config = dict(
    activation='gelu',
    init_std_qkv=0.0538,
    optimizer='adam_hyperball',
    lr_head=0.0109,
    final_lr_fraction=0.0,
)
Each number is 128 + 24 x the weight over its row's rms, rounded and kept within 0 to 255. Layers, rows and columns count from 0. Numbers have three digits each. The size before them is the row's rms in percent of the matrix's.

# down: layer 15 MLP down (transposed), 384x96, rms 0.0771, rows 196-264, columns 0-95
# up: layer 15 MLP up, 384x96, rms 0.077, rows 197-265, columns 0-95
down196 120:093120145098108134113157142112155160147136142112089131169090128138142143131161126109105158137135123109147151093133140144121126122153129099110087109116101091098190155137083113161156165092126142129149089084159128159149122124139112128119116118149169093101119121164117089179135129130150151154
up197 094:110131110147129090126148117153168130142085138129127166128105138132095138195165124127113152133119141063099123133147079156121127117144093135107108171129093154157141144108168140125174153138135093130107132117148082129154166096105132120078121138154123132143106120107128134106084155133132150139
down197 097:100119150177133115124124120131096113104123129150126155141126096146127134147126138159201106107121118142127115094105166143159109123138104076102130120155172122143114104164113133156151168117135138125116120066114137166114142127138182127157134107110128122148153181132142126095110072127093127154
up198 092:106087129141153136136109140135166123120136144128123124085118156103137123147123098102151082145115138051111132123139135159096170152120072108132089136085081162142145120133159102133126143103130127114118154112128143123122148100118107104148202153142160132136127081126145112147136129100111154135
down198 090:131114093125133121138134122129117123151160094140124105161106062117126126093155155142118081135168110118128108137124115158104170100091154123127145152173160140112099085150089112130154094094122123174101159127131116131090148134122142121128114142157145129149170168184096116143139100119136145147
up199 091:069142109115119107122124111104112119126126190115118122129163085136100113111169126100104093104137143134123114125136145136160141130103125165121171127098157121127160156119183150107142135160118170123104127102139150150055129167102119129091156128102136119084112151124117081143127153126127131147
down199 094:154164120137107102126137105113132126149169109166138157169123176119162120172099096126123141117106145097138122146148144104125162124122096098200089119101149086141145120123117148095112106099079129123100155152120087144155159134113139102147139148137106092147132126138087111111123148160123116141
up200 100:159114126169140158136110101119158132144134163161150153088120093133140115152119108144105107102122140160127187132095097140120145123162107122135109095080136120189158113118143141154183124136116124107143134095194106129130135154086132146125125150144149131106109082132109126132120161153092113134
down200 100:143106144087170138093137109116105147153134131107125087160133122114106139119131142149054118093162123109140118144180178138129122131134157134156140124159100154113119152128130145173108117105134077136136148144081131142120145129160151112158195117124124113132122166117117108114133118180110145149
up201 094:124144143082112128101094108150114130102137117111101168127101143115159148116143087115142127114118107115123150107165142090120108117112135108184133081168101178150147142159127115140188114142117139161107143145129131119134143166163093164121135119126144143116114149079101191119140138101118110102
down201 104:162125133128104096107131145140144090159124166164129063126147114114093088111131163116144133111127153118131137109121129136166128135158089189118111127102107105104118135106140142127134136090129106147115170111110072124119130143112171119148162099147134099115184079143125115103098119103115138159
up202 092:114148169112120126126088144142076131130152158103127099058152106132116079110170141137137174128099114149124125142162128180158157130136112107186108132136147091125151105164105108155112141151119134174114134129125110138111122176147138120125111154140116134144125090105095126116140102121154156116
down202 101:098140125131106111108142142145155175138161086110110097153128122121136138148100148123168151084141109135094112102080165151154136141152173129170152123110114149166197144112154109107130109151101147130135119128138148135131114127117075115119147135151094114111049143119126111126140131116118144115
up203 101:127146102127135199139146121130107154153124141112085148124111131171158132112134106086135122080078120086126118179146110124126086108109147094212120142125111138142145135119144106134100158123086102119131131119149132155106130126114137126120171146136113123165085134117123131093135149143107103118
down203 102:155151108146121081104125136117128137140144116114115140115132071186097100127162110091125124165123112102128113114130095098119158152127115124121084159067120132135140113110094103119124123126150110110124146144099142103129105115145176122167139150148122181144116124118148092183162100163139115094
up204 117:121134122088162174098119129107127155118145108124118112088126146136131097203187140124144161150120074138133118148130109170114126135107110136157102117128127075155135104133136114138152119135128138152082129110119133116152098190130104150137114123095113106072115109095140129117115123090144143140
down204 111:139147115105084109177157126097156121096107107102124138079087154146078137133154125116078160161178124162117129153085141120156125127149150129121122172123136123099142130130079107125113136141134101127143117119113134088132150139143124132127155135163102091085125132145130136090110131175150092112
up205 089:120109137121097092105113134155137155132137169117131155070132096158165154102125099048086114149131131117137139103118135119140130096196115143136054110130150109126132106137120116120157100142115142114134140108105135113130164122140178110106113144150121148136135136106123138149133137141172151160
down205 098:123143086107094133096147107131116116118134154104127123166111160133122146145142134117097139136097117144147142160126091145155095167102121132106151133094132159081112182074169130121162131097134119126124135150092114113148100105078137163129138101122117113125163083147116095125118122067097141137
up206 098:130140131148120119138142120110144140102104152119121146165124126121115136114083147079136117165079143131110139073149111161142158111130124134171176093133129125130142128144146086190140127132138121142113119141106144174144124142197119120121108175123167116124104114124115125100116107072167165118
down206 099:101134143138139134097086143113141160118174125123131124098118169148114107125118147098136144104126164125122149160137112163133139132061120108128080113113139167110132112142100081104154135143156103173118164107163158138084119119161145126109165172132154139135128138108109137179130163146095113143
up207 106:117114136116142137117128143130138125139132102135144136155071120130137088156152130159092102122096129132129115068123125112114123094159116110150143133124139099126170103114147137150106112136067175067096129125139084117134121151148150135126148136135170102149124105173133119198149163122150131165
down207 107:126158097130154075104127145114097113083133143146133164113154094112109154104094142101141152109098155134109120086115141185089170100113104117144120125161146143142132165130131099170132127104124119117101146091134146139108138084135103137139181112140160143109151105135094116115141153144119173146
up208 105:115128100122112156121094128157195111087118155126127098083122127090112119130116092125135186122118122115118161149131142155106050112144116098120126108128118105155138102129129115118117172155132113099150100155145139136145159142117090141130179138132111175151140153110134173129141156130148118115
down208 105:160167116155131135126122135084125057161153101108114133127150129137134148131114154140138105138148093124135139137132091111129087148097153148124112164164141094091147123158164138124163134165141144146154110131087122133129148126102161117129155155143094128081081134134101109092132137157112083169
up209 099:083137141165125144159125122151135132128136140117130132140128094141131130164142124116138109150086162117091127151130100176152135089124137070132156093126101096085150078115166120144127130153145103107105142127114141125143117129153097138115196138115123120108078112163075129145124158093155126148
down209 096:148129088164152125156139113091129130176095129182159132132111131085133089150155110108086116125081108120125128135101134050139105113122124163124108143160146181133131100081140134110125114123110108085150138141110118146130139118121126166113119158162118146121139141138111106116117169132119103165
up210 114:092148128144136151135111091112152142130148175140158109133064158088129132122144120113117118135114094140115115127113121162145100088121114089160094126137083091138113133115146081125172165101135089141114151148157148180143110139151117160103142147094140163106151123146107109171128141146129123153
down210 110:144117147140158142120106123083088161113206143116117125120082179097137130135127133145151107145124146121106143117105143131118106130092152107162172144107144139137113113094109106092134158152118123141127121124100113096137106094131091180136190156124126111117140116123168136114093136169110118153
up211 095:111133104142113115113102158154109105102101173138148094117108114113143168119191159141093154153101135112115117140103142117158140107107124112147115090134139097131109157122134165125134119097127115154133054099128137151122113183159133150089144126134130123158132103108112127135158148120142192162
down211 106:145105146118134138087138147114123164110140134130113137119107143090159162141127118103072119128116163116140119098133135122104174166128139117124128152134099154152141168107114165170145125120114138072169165148120116144128113109135098137135169073167082129157111122159107087132096106099107105113
up212 112:127147106114131125117126151154117160128118117097171141124123111157091140131132147162092137142139119112127136142111120129114126102177082175107133121164090143085131138178133106150157145104093099120104128107151167136099152127113120122160137123119135127092066094146160146099115077090134136175
down212 115:083098126088106126132143120128101088111123107119171108109154207133137094088128121090145092125119100146093134139100131117126095137159150127132129144130124132156144157132094109131113118098150144135136131124148112097169104095105158084152147108135149132099136132154095143144126168157105156176
up213 094:100161118100144139116128150107122176157173148082152170135133145117114103124136122105109103152153119162097150094186110146111168129104144130102123148133094104106128142111110125142151131121124155126086131148157113100142160144113141154118131092107150077051144113139101151156128139120120133143
down213 095:115148107200122174115164137117136153132089117130120144101167114098111099121112145152102137148106139131153132134127162127117146161162144130124115095079152122153116121124098102125110166165097135163143147119092156131114109124147155143121149138125085178133080123093108093134115112098089116156
up214 093:127146116140179107128132142135116124097115116137174137089157130105150080153110155113107154135104104110122144159124109100146112116107175075141113080118108098118178136113139118126105143131159121137141157143136152111164130103113107137121116141097140113128120074139101190137187104115093127122
down214 090:148129116123113144119136128105099092124123166123122092116112104116119145135150100095163099112162198136151124153096083116136139103147104155110158192124167108111123078145144120120139122137128118137129152158089099090117109133159117091158133138105126133114132143120121158141153126099169073153
up215 096:121089151106143147108115168168120132141129161131127115101162156093131146104098141128126136131128132098136148117153133136113134149136135119172140080120093104200114105112177116127151119133138128093134108120131157168083140145111143134149157149047092145133115112102157144153105130135092126122
down215 088:144149135173090090131143122119139113094120116170106204103087109117173141117137120117135107127141094136132112140122105169108111119132145149090126140112140109164123131101115164097162110141132133108113089149133091086139114118165102136123163098170143141108131090119115127071130159108112121134
up216 099:102121155105121113127151110147136090122138150126150162116124106146143155086081140110138122123104151058121129107166097142136085092124071107122097078146131129131125165159118144145142138120152106179108136123123139126128187141115107123106149137138137169167112128164133139168110140143162142135
down216 092:143132139153105138164181103075134170110121131115164165148126116115154114213126116162155117170156111098124118154132126152098119165120129117127147130139149129138145096107125102137113102110132131144080149145115077129094113093123133139161158109148134150098109094148153097124103113128124111123
up217 109:119126123116123149120138130134131152133160154150126173149082103151128097171169141125094161156099144117130114154089115114156113086101136112143101101134098141132117153139112126148124092122113161068082083107138132093103119178110135170135145137133152131116123102165151159096127127094148157145
down217 105:129103071108131101113149098158160116116123133123107139176143110129078144125210165152133101120156138134128175149142116142148122155135113132138134166139138143109160126112130149152108100129112171158143159140120085131113115071115129107141119121155090104144106158086125145117137118106135093125
up218 109:176156116151136200108121142164144113089082155106115187120082116151151119142136146107099118091124151081087148131138106139137140133140112118156113105153122112174163141114145090123118132137106143109150083119122132168143128130154120100109160123087139118149132133107156122142113105105119142115
down218 108:151096117129118106102127142110179132141136129132113095120085164172081150130153118105095147113097151140141149134116109133178108127071106116085177134119116136108121121168132121126116137131137144125131086122152126174133156113122116153097112122102137149191156117087160144147151157154120147150
up219 102:097162180087156113105098135129161124089132141102135126131137141127102139119138124140113159074152113164099140090150152126107149163101114179145093130101137120083129147153148083142137144116069105139152138127129095117122101143118143143101139131097091120165101116125164160121166126131120115145
down219 107:151119108195155103117130057129159123154163111110136104107134134154173113128150165156086086151094138101143159106094119108125162127124146123134116074110089125130147144121138101123108133149148178129096117126107085113145101110152119117126124130154176148088139131121138123143125116133148134140
up220 109:126132136121182117122106152119118147092153141093146119100107136110132115113079121150108098130129143154157128118172149093132143115130115134150110129087120102130113140145170108143071167139105144119061155090141128104126163116153103156153172145091115151152095120128167144109108159094148141124
down220 115:123125125130106147148098124120150162104129117152133124140148074152102144144137119191165155156111164126084151140117104176147156129110114135092118154115157168183179090123122115133136112118108144158095120136123159140095099157124116114108077125142109113138160142107138143136106113114092146097
up221 102:120155151089141111132114108125134120082165140078120114131134127101124153122145152111134131122089131141125138112163148100134122109087143112114129092165097131136124130155152074149163158136152082130124118144162190177136123129134107158110093192126111134141138086122144142122124137112186140123
down221 104:142143145122100128149156104109107098115106090122133121149102150141116157151109189131152134171116113120136107151129168138105148161139109139115124083122126108103123146156100115130109101125153119089150123134146115156154118141143176159138145164139171112080074162076109094109098099133105142137
up222 103:083120168156152148126105102124124095114095091108140090156136129149146121127173130157119105143133140138137127108119145178139157156082128165147165118112105081133150089122140111112115132102134073148047124116129141133126122132129100169115164142127151128115098120133140128132135140125181122158
down222 104:166126147157128128102103162173106138116129151127128122122126104143130144133144093147151129097105128095152155105132151113110109113186121119134136131128111188140155082129112097110138113060119080099124149093148124101139103103117150128134082167133125155070148129148152173120100141130138127136
up223 098:108177158118185164143152156133175150113118137118145091112115133102113160143171067125134139104145095111159136136154128160088085084136150101133112105113122145107125139146122089128131140097095154099113125111121128131123117118094122126130148137134135087116100121156124066105137106112170133128
down223 102:068113093133106126087102110154118129143089159114103133125127157118126137143126168137135116115109147142101121109121136120103165189137063114097164134104111127145117141100096171126143145143124105172102128100156137157153076152107132136093124133125101181109142136093119144151125125121100146130
up224 107:104106142095133173160100165138136151120101120111211136100073133120147113114125087106130123103123087118136159083141138133108151089123090085127122157117118115113158137123100120121113164097123159140140132152130152133139128112172141133135153106096139124129131100143153133167137124114189111124
down224 112:147116112161133138144129129143087128121155122151128144119165138097149070153152134152158134123118121128108126127149144154150107139102118108106167112101129112138091146113137152154116123149121102116151151110103153140142076137060124043130137128110152151137072156158152111147112088106132131106
up225 100:089128143120134143149113111154118133176163141169135088144153157088132117135146095115112154168120100112131125108158133155144082162126159133177100102158144124102151121135129118143089170146120143175099097096145126081080108117133139129099111156119118148084124129124131172139123137136162111134
down225 102:168109129087119090096120150178149115129106155119090164130134154124100134126099111153110130099134096125109140137123115137126169121131071185138136138125141145126121100124121102142161088129130135114129153110103120173159177122140138146129100072090141080138111171125111121124173135103141148113
up226 100:158150109098132129146121109173164130108131143144120161108088071102141096133111126113133119151086138138158180121136105111164120144133086124127106111161103115154163150119178105176130123123101116074110137085112131124121123112140138143128098139154095144136110096107121132162157132095120120177
down226 102:140103114102160113167134157159105120145140132140171163145110123144117141092169119125126104090112146110153117131142130100129117102109133137147136137110138097072159119170095178119094139151112153131168121133134090111059162151118149142115179123137130130104139119102142144098140132073148146117
up227 099:117121149141182174111095124101117115095139138087165161109138112148151144081178110133138118137129065150129165165125155157149109118142169114108119097122142111104147143123136128121124103106122123123147075100107169160120109116165132130102120132072134118103141153083115146129111121108134127147
down227 099:160130122106108092106158171136157094132135146133101129139147114123083145119146145104155121126119156132087171126107125136155115130123095108102098072161102187131148127113133117127116117117144168138118148116116122130138129104103105098121117102150159151160075166112070103096118107113081134120
up228 115:130128166154127122102129123092093158113137139087120165152094112134115142129108106118145139189054132104107126134137159160153098074133147102158109114090105112119135119102133104155115149099131127112076133119140123118118123142128109136140143141116171189160140117115128108154143170119165120123
down228 119:103098143097133100096127119133108123141146134107121147139094165116118150080134150144097116104154113124152122183134118154153112131102148152146088146120116123117169130155146127107143118102173130138116168132107113149114143066154135149065116131091153130108180135126141171144094134137080130145
up229 102:081134110082128108100144143165133132163140144123132124137105143118098100098120130094119132119089144139149131138141109141100171106113079163125156102118108131127159192074139131146153142130127125107095114107115151141150089174071108145124155148129135138135105153090142166139108141117125146170
down229 099:143117107126122124120119142162119109145108088146111175135182126151135103119127127131107131132165113173126142115126120140107178141104164158183093105081178114138152156168094123147164106149140154092090127093125139124123131149154118104099133121162133107143115133164092134132169140119090114117
up230 102:142127104140128132140150161117125133100106152102177141138134103145147145170119123165139130173141052138114124079107104114138133086124124155139127125119137126103127128133139103170091129134131129117098094139165148108122135139126108181116146170155115129136079098146120116097149201097108130133
down230 105:124120152110145133109126119147151115110138098107089130108177139121102150093131152167171128108106187177124105112108133106168129138145145120074168171142109162106125121090111160108149183123151134111155102140140150122151139144126111149139108114101116121129178138137130127126096139132073146120
up231 100:122123159146137118132130139115107134099092113149103163131093120129092095093146135074110139139107107123145150121155150175094130153094097118094111174119125148107186173136137059128128110155143118150124177114151155161128129172104161151137132113152121108129119136117095125139138143117144152149
down231 092:079114188158104121127155143134155156162141182143123094100138152103145148153156124127144129114150146141117118115134128119126141078118145119115126057119150145122127104140111158123110125129125108138113106095137157103108151106135093111127147191139138151156135075121173126113075133146112105126
up232 097:096127130125129153103154140143149115123121126115136095095156104120126132134135132108153120103123138100122147106120119124119147111121122150140123153143069154124134086094181132159165133128153147133107073082125105196120115112096111175139191116091104102119068135119154145124137153122158131129
down232 096:157160115168104082107120101124130100135178143160114160124130139140140135097121163132131106126119130127081077162153101108128095173117120130130148167163171100112139158142111143100133185167155105087096126161144102128134126136129116104136153158125114113094122144147126143125136115082146121102
up233 106:091138099146181112132114136137155143129122152107108163101122106101073127134123077109127129128109090099132146151115128106073097116135130125117089152126167132129179144136143121116141096161084135143151101073139110138106138140129122141106159180152168165144100138130165134141133138140092134125
down233 105:079166124097106126140095147076128101113163111120074139159070121175108107122162132121122128112161160134126139129155116108168152129162134116103155164074112148151136124116142137126090096114145133093128148139109122115142117152170102110158153127105151160132114117109106149106156140148136122101
up234 091:118112127137141138105090126137125149116170156112143122088118141065152136155163115122130096108111162122151117097100134153125155175138073134171148091107124142134073097114082124126121131130093134125141172114167091122116137129150111133107106137147136121127124154102149149180105132116159095100
down234 093:138141165158140069159136129083101105160075073102118095097139124148117108150138147168147132135132088083136138164150116139130111120129115127148094115130137115112143118137157140121160156133160112160118124179118114117130113159101129137082108142154141155109150151110086149110109151134105140169
up235 111:115172130102167143145133188155133148163077125116159114126120103135153131132135103116101157155123127129131123095148136137143118133133099121140094169119084113129125112139128138110147144086104151091137149136144114150096109140180130102103165132118145110066097129096176126144099167109112106164
down235 114:129119160163130125089118097175175118144110136072118132126101161124127155147154137116147155104111161107129156111137113132119133122077140116186137114106144150108084119096134119132092137094123109148136128106122141141129099112117078179151140098111139155127151128088132117120122161092178102147
up236 110:158145138138155129089120166136172094160139141073141140122105088088135099160118121119103165159109098094121125096107125144125108092119130092143085135119100137120136135154159138157106133141117135131112156136167135112132127140145069116174177130116143189140087115149150113138151130116125138127
down236 111:132161138137123125136130129137075097130101069146096137171127109141143151066120095157133116104129139104135143163108123110148136131140160110147126147089130144116122119161114136163153148134170140138167129160079146144148148129128131139081084146143124106113092100135071132176130150115151105109
up237 111:117114178112134124126092116137155178146071125156131155112142134174100124135166158112120120160106157135102145116150106111145078116114125138130150094163134102133137120147151118127106139075139104106118113111177120133147138160149072144078147165117101139109123116128133138099117149117155174125
down237 105:174155127103152129131147141109142151127084131155132149121135155140111122122149166080126174124096095151141138149116122095129166083099119115135106142089137169126141135081152114133081137099170123134122113153104143147108133097130147158089137076102140135107091149130124062134131124144122141147
up238 103:091168114164131160131101134141083148111110174099110135121122118137171122122172103134147129136140093123085126132158138153152128120136098144144135086157159126097131145116105149141111116177099180112154112085103155154095112135125095127093133133115122142069122137122078166136139133114135134147
down238 093:172139115148099126203114131127115144150136146129136136135134123105128095157085137155130087149129128110135146154130085111104125151122169120107088117103134124126143117149172138135157125125067150093167127140158114085141137108129162090190081113155140111145114134121118150095114095116126121136
up239 102:118117093116120146120103129149128078125101134141127146089116131118108140180128116104140108120094140101129136107109106158103151146154119060137167134119095109157159144141145108150145102183134110154102118126160092139123144128145087163124113138077125097148126144125148162147149156106182168136
down239 100:092094107109122142160116165125099121107154143116140189100141112174138155137139098095097055108142139107146141148160111137114161143122160099110140172132130142086127161143148157120132123112136126131090130104104113125144120109145129097100169105127138146135132152134088133114087095093163134141
up240 100:105118132109103183117128160178148093084141135118134143094169137130142136138146083138127155112125106138143136071140093099151091103129128152137096171101100143155135169130129110111121139129127076133133124098130170085148102128156140156135171101139099120131142098131113164141126145086136137139
down240 099:132103155126128096100157112114101097136106082122080126116125148162135186111099156136123130106106110125149069150158150116173176150174119154138141109103113136155161116123118150113110121139119146143166107124132102148155115133122091115156149125108131103112107162094111121164084174134137125115
up241 083:148123081080151135109142128136138063111148115132155140102168141105105130136149140145117137099136115106158162139105121162164164174106109127175137114151106113138176109164113130097154137105149142123124061109131124132127127142121177109114172135126108144093111095133125128166112148120114139101
down241 088:143101121113132104104106071111118157150140120103099109163089138154139140131091114149150129154137095095166117098138125124089118079162099128149136113140161159110061145112139120156103187129148142148131125155125095135126120132097156139133108129084121170109120117114125101103140170110138129152
up242 098:113094134077118116119148103143130185147141194083116115129133104091188120145171151129108117139118086105105149134154121135122118144148149152191159094121116140114158152100137123109136136139127100117100112126149125108110159112131153095095125159110073134124125137118129108134133114113165157121
down242 095:173144146136094112190171146132123101099101145137153094104185106142104140123081133094124127158112111119119113128173101133122120128084136121111146107131141133142152101132123148164121121090149119125138136140157152111121144119116150072143118169146170091099133066129100128138126139100121120105
up243 108:159154147095137133124147152103177095086081092111171134083116087121108084130134089119115119123114109107099111101097144132152157137105121103130118161140096063186104104111112100129153128120087137120122124141136163136164146126163156134141125108115110135130144149143131139145128138123166113143
down243 106:152095090093122103102087110162097171160146145106142150164139154161063114145134164123130134122193108152119077155143124138104124095108125168134116115166145143126165148158140145111156117137151115139121165152130142141123131122129091098099126108143128136142147109139119092156134105111139120098
up244 096:126152146156123126166123118102123146120129147121123113133106073112138154162118097128152133152066107109098134110161123128079098125111113131139131126139137129170159110120144110151159094108109146101178108136114115207147114107102133128142151151124124138095090102129127165189132164142111121119
down244 099:141143164134137170077128158117140153133042118108138134134111133104102106127157160142144145134147123136108114141125105136160130092125137123184123127098138130101094150130105103125145130083119125138095115127141156128147115126139108110099196079071102111166150135121115148108157124129135112141
up245 100:095127123157122082071140123166165137100161143098136117128120138137164108130141129120125145152138119107142106109142100133124134085091113103165089152152143126136117134134136134118114137138100134160121110089182107155097141123061109173139120133146132102134108141147069133137121141126153159185
down245 099:142073136176177129125109104097106108125113169148126094140155114137120160130124163167124144108109104128155149124154130155126156158121114132115121105132092137154146123120142119147155120131134088081121136123098133085123114138134130115092099100091103124137179136085126129142114102211146132111
up246 093:120093106110146110111129121137179147120104145142125102120134098111067127159161123093149142119127136194146122103110128151137125120145123129137146129113144115144168090169128142130124150122147135173117102104117105109121130107122118168130144121113136182122113142127079149139083141100100183193
down246 089:117120161122152137094120134114120155125107119129056121125126131164153143120136144111137159150138101090112124140093142101113164125129146131050170151098146108124156131084147130147129148152152121150105175112147094103146119112116084114097110135182107137123146104149141126106111153145102101094
up247 095:119135129145133120139146139089150121139119147112164086096138100117114111127144161122121129138138147127072135077107117120135121055067140119129146124134108150138138137118144144164179163127117091128115109105180112148076135078140139137114118148136163153127129129114085130168155103139139156152
down247 099:138130136109087111123184155152109166126096082130103115138119175125093139157092134117118118160113121164144136122152144120166153127139081133096156120125093119109108117088112141123119101120136124087119149167121105114128098112139124153161135116115136131149156097119169108129115105199182122128
up248 087:132117146122127135160147148105119127131125119154132123113111108122132136159167055127141130121062148124093106086125156090166149150102135126168094111113143151129173117151088106095139129160101135071122153131151114087127108138156126123105152111117145143102146134185110143144146093115147137116
down248 086:127102165136110123124130116136147114139131088096108125110130091108158117122102158140172148133100096119176149146103152160159132116158098126144136109124106091101116142099141109150115110112097168131173079072129134106128133110158139105115118089143148154163149072116173138145143161112142105129
up249 113:131102130128167135116172167147166141104120130097110101111090132112125135125148155104110135139126100115136173096108106120151119146112066129155112168139115144146163092129098106127096136142128152145099139128119170122121133110158139122135159134068117140162118096130171105112149111105140154196
down249 121:159081083095089061173118109111116127127137120143160101150120153109123135138090153147130167117085096114109130151104114144118132128120150138122132143113119150104150173124113145187185136101144154126144121124156142128094155106069124143125106131120134154113112140127150114108131126170159113122
up250 100:090155169162143145106112120137123122149120118092157157101160136111072108098160108144131133126110146109144130114126133119170141098074122096156144105116096131153115102171178148119164140144127136156145099123153159129117148094141114126123177151093093128147091126115144116116114094097118172123
down250 102:128142151175115170125136129089090171113150135152129145106149112110119108137103155122101103103093147170117092120116150123141121149164152118116142093157131165137152071124119172104056136157172152148123140120133155159103119123130119136114137134126134116098146140123131102131111133082107160086
up251 106:130147130101120131166131113142128160056118148074164130149088141110144096109129110098139190140100177128119148121133097140117126126076128174130092096107108128123111119170119113125179133145072139103115151127144111128122147123101097123099138128129164134123136096110150153158133138147133131124
down251 094:128102140143130096208145122117162112145163151142110109115102089090155112124120141120165092095136114159147154119135147113142121138084123156138093110100120135143117093120099138123140130155162152134115119095115111103115124148148152094126105111154166170091148125144084164156144100176133123123
up252 098:120120133155150119123138121110136152113140142095120181140108128079116157136145107151099110167113120160071142133155102147148121078166093096125086097155076113117158150128118151137133157115115123159110157162109147160162160147155141161107138131093130128111149131096117153125104157150138112161
down252 098:088113109115158130156133091174113136127130126188124154136152155145138127129122139132113116144091120129146118157151135100123083172141124098099116107163124116136162144107119136122087125128133108165126175117111093108142150089143109153153165065129153080135128129122186096118129129115103097142
up253 103:154126118154130142118109130126104102133113172111146144128136093127117115121127154101141132110064122089136148129104157152123103113085108134188154142111096144099129110141105155141150165136067160158120108114107119184134138117114125155134142160160078166154117138125095151130152094109150142158
down253 098:137096061142132143121099159132094154084143079122111134141122091138093102105118131150082111119081118132172116126122127146139146155133164137127112141108145121155135122122144107121089134134160134133084126167186117098139111131130141110161144123114100119097168127129134133114121152149130102057
up254 108:112108140116137112129124115121139110120088133145169178157187084089172131163118155102134157162087119100111085110160126137111097101107156100105098136114101099122145137133169109139130124111133105147104129141115168142110133156140082112088141136122163170138145101124123114163140142130157150116
down254 112:148154126145108140125125097102091104187157153136150136120134148130082151091151120128173103149141143149120109134170164084178136156121100132120094125111136133115142092141128090140124127145121119140128125179117143098133136100125198124112160117075127170162138121142089134110117122125103133128
up255 091:126119118102092128134114147199149142129131136069150122104119090084146132122105115118133103161112103134126154134140118120103161144121137156128129101123108081147155134112179121124101097115136166087136130121159138101148131114151138114100126187104100154114126128096136125116184148137185127105
down255 088:095154106153149134171102090100124101136128113110117136112077128152089111113110129120101150135185103102169134096118080131141159138091112154133177116091132123148155161169126131135155118123154146114172168121157146148103127140122097102136141127121127126151126119107197140112110125150116108138
up256 105:086134177102210150091088143124132099105117116103140168145121104094122098140133147125090110116142121120181157123141118125116127132102133129159117128098094107081103131105155140183148119140116076133126098139144157138114145143121121159137110143133101155127154111122118155104143161124124162132
down256 114:141126156112077096120136143123133115167178150111162126141120096096138141115094161141178122109090132129097118122145106154143147129147093128112125117164126154160082133106090140119099157086133118072138105106131136154118122111130136121169144176140149144112087118175114127133151101103151139096
up257 102:139144152145158123136124124163108145106117127137137109117134110104177133132104118114091129181091106124100116160147138125150111100097111187171087158122144132135175101118176095162110170083078087144117115137130160157100107123126122163111120137118144108116122148109144115151126092151125135144
down257 106:149114121105158160093115140121167119171134178093128141163135165081142147121150109136095114110154120144131115093128122098129126121144125122140131152131133169085103113129170129117143150138166126146112140097127104123138119084141122089130042108117101130107137157125122181096159113125146106136
up258 106:158107163111152166137140162139131082072090149134153108108117121086135139152136074148101117127125121118098165115126144126144169153135093089167155153154121089123129136123110091140085094148114112107174121113141108182139138166121122154133105141140142088127125119118151125147133137105157129137
down258 099:142096124154096089140106142115111145154105090117161143092181114125147140127153149084103123087155091171132132127136175124144156122105165135137151105132166129143117136160146138168095083130155172140118117104131171127102144113114117099106152143120106130098167119155089130122116115112095145145
up259 113:113121092139127096144129151193117146130096113150171137097102130125107098144118103134112175170128127127136147145124130168123126129126109123146128127127151115124114098157130109116082124147141074131104080108167138188097153147119132103100107158115179121118133071156152143150148138132158138144
down259 107:114146112113144110065121130110092135133113166125118120188114128119098132134131089181102135144190127139099151130128124130139142152105097126141110116165114116127156159133083095129119148119134126109117104120079156130169115099162153164144145130156135088124141127171109084144126098127115160153
up260 096:115128159131108147128110102098139111126153160128134097157093102089148156109149101123147144143081151162131136150140132107149114108104135103146120111111132176089160120159128146182090178138139137091106090130160122142115149090165119082090147149134151112127110124145090137126104143135166096130
down260 095:104112138112180130104115138136143136107136134123109165119105114173130110188082112120161146115138123100107147130122154135116117135120133155066167131130108083127113119167097117078094140104156136159102149125170101144124137162094163138146163110146160118158171126113153128133160125137146143109
up261 084:157129160150102118114154119112093120106143105119143083101143122142137077107146157063113135156167099138158141121161119134150162099160115147150136080113129113175135107121117150127163133151153100103084159092126145117134150129115143106104151162167097153171122117128124136114135110126171138135
down261 098:073141134135153107161137100140116163065097115108165109157114143128113154170108122142126151113105136116094096095117122098114133142155137143131130167160144113142122155107123095135152150130098092079138123114149116129119108127125132153135149112091130108111217124099121128157102144150114153113
up262 081:094147132121129115125113121101165168110122167122153156104103138105098096084159151133111103130134106152092148132115145165097084120123132103080143129113149114144106130133131129116155177161127114167162066101134131111111110147136129076122129159111139080119150158106135131119160160132093117156
down262 086:130128096112136128140123139120126090169141102130114124126168113123134135143077090144130136142098165138131143144193148123140135116159185089106102138129151132151138096150122147129086142129137124129097174125145075124151117143104114082168104153184095139150114115130105109129128128157142180121
up263 118:078123153131115134143100152146100095126122198122144096081073115137110114149148098113110133097129097142098128110112165134146141118142124135157140143129132132141149094132157120141121136107065156125122131133171095114150107153134107137143173141105154142142100125085176142155144117081135130145
down263 124:121088085102117136125172110139141143074138097112159143130130136154186149114111105125155091152135167081127137134182142137131107173130113113144108110159136119135125117105174107129102116162173132126103111118160142177120170146116125138150112125104136141126170111142107132116151083101136107137
up264 086:181090122148117136116104115131092145116099166119129095160133071174157114137120092147112129113106085146111125129134101117138159100144105091135085043148153115127117131138136095118110128144089119149151167124149152107133118153139128115125114167130099135101146129161132137166153116138145126144
down264 093:147183122163114124107141146160155123106122099135126172123142153123116147132073160107123126149136151120127132160126119147146111153112191155141146165128086148114119149124121153156118112158097157110120090154120091162145134148098121107156076142126149069143120160131127111111151179133136150124
up265 099:128199168123089115124122098135113150155145140127163138091120125145144171137126125130110121081096116126119136093098112135135062124112131114184116152117130128123187146154116126102135115146103121130139109125140096138142120111156172119106108154119070137116109126129107165089143129108174113132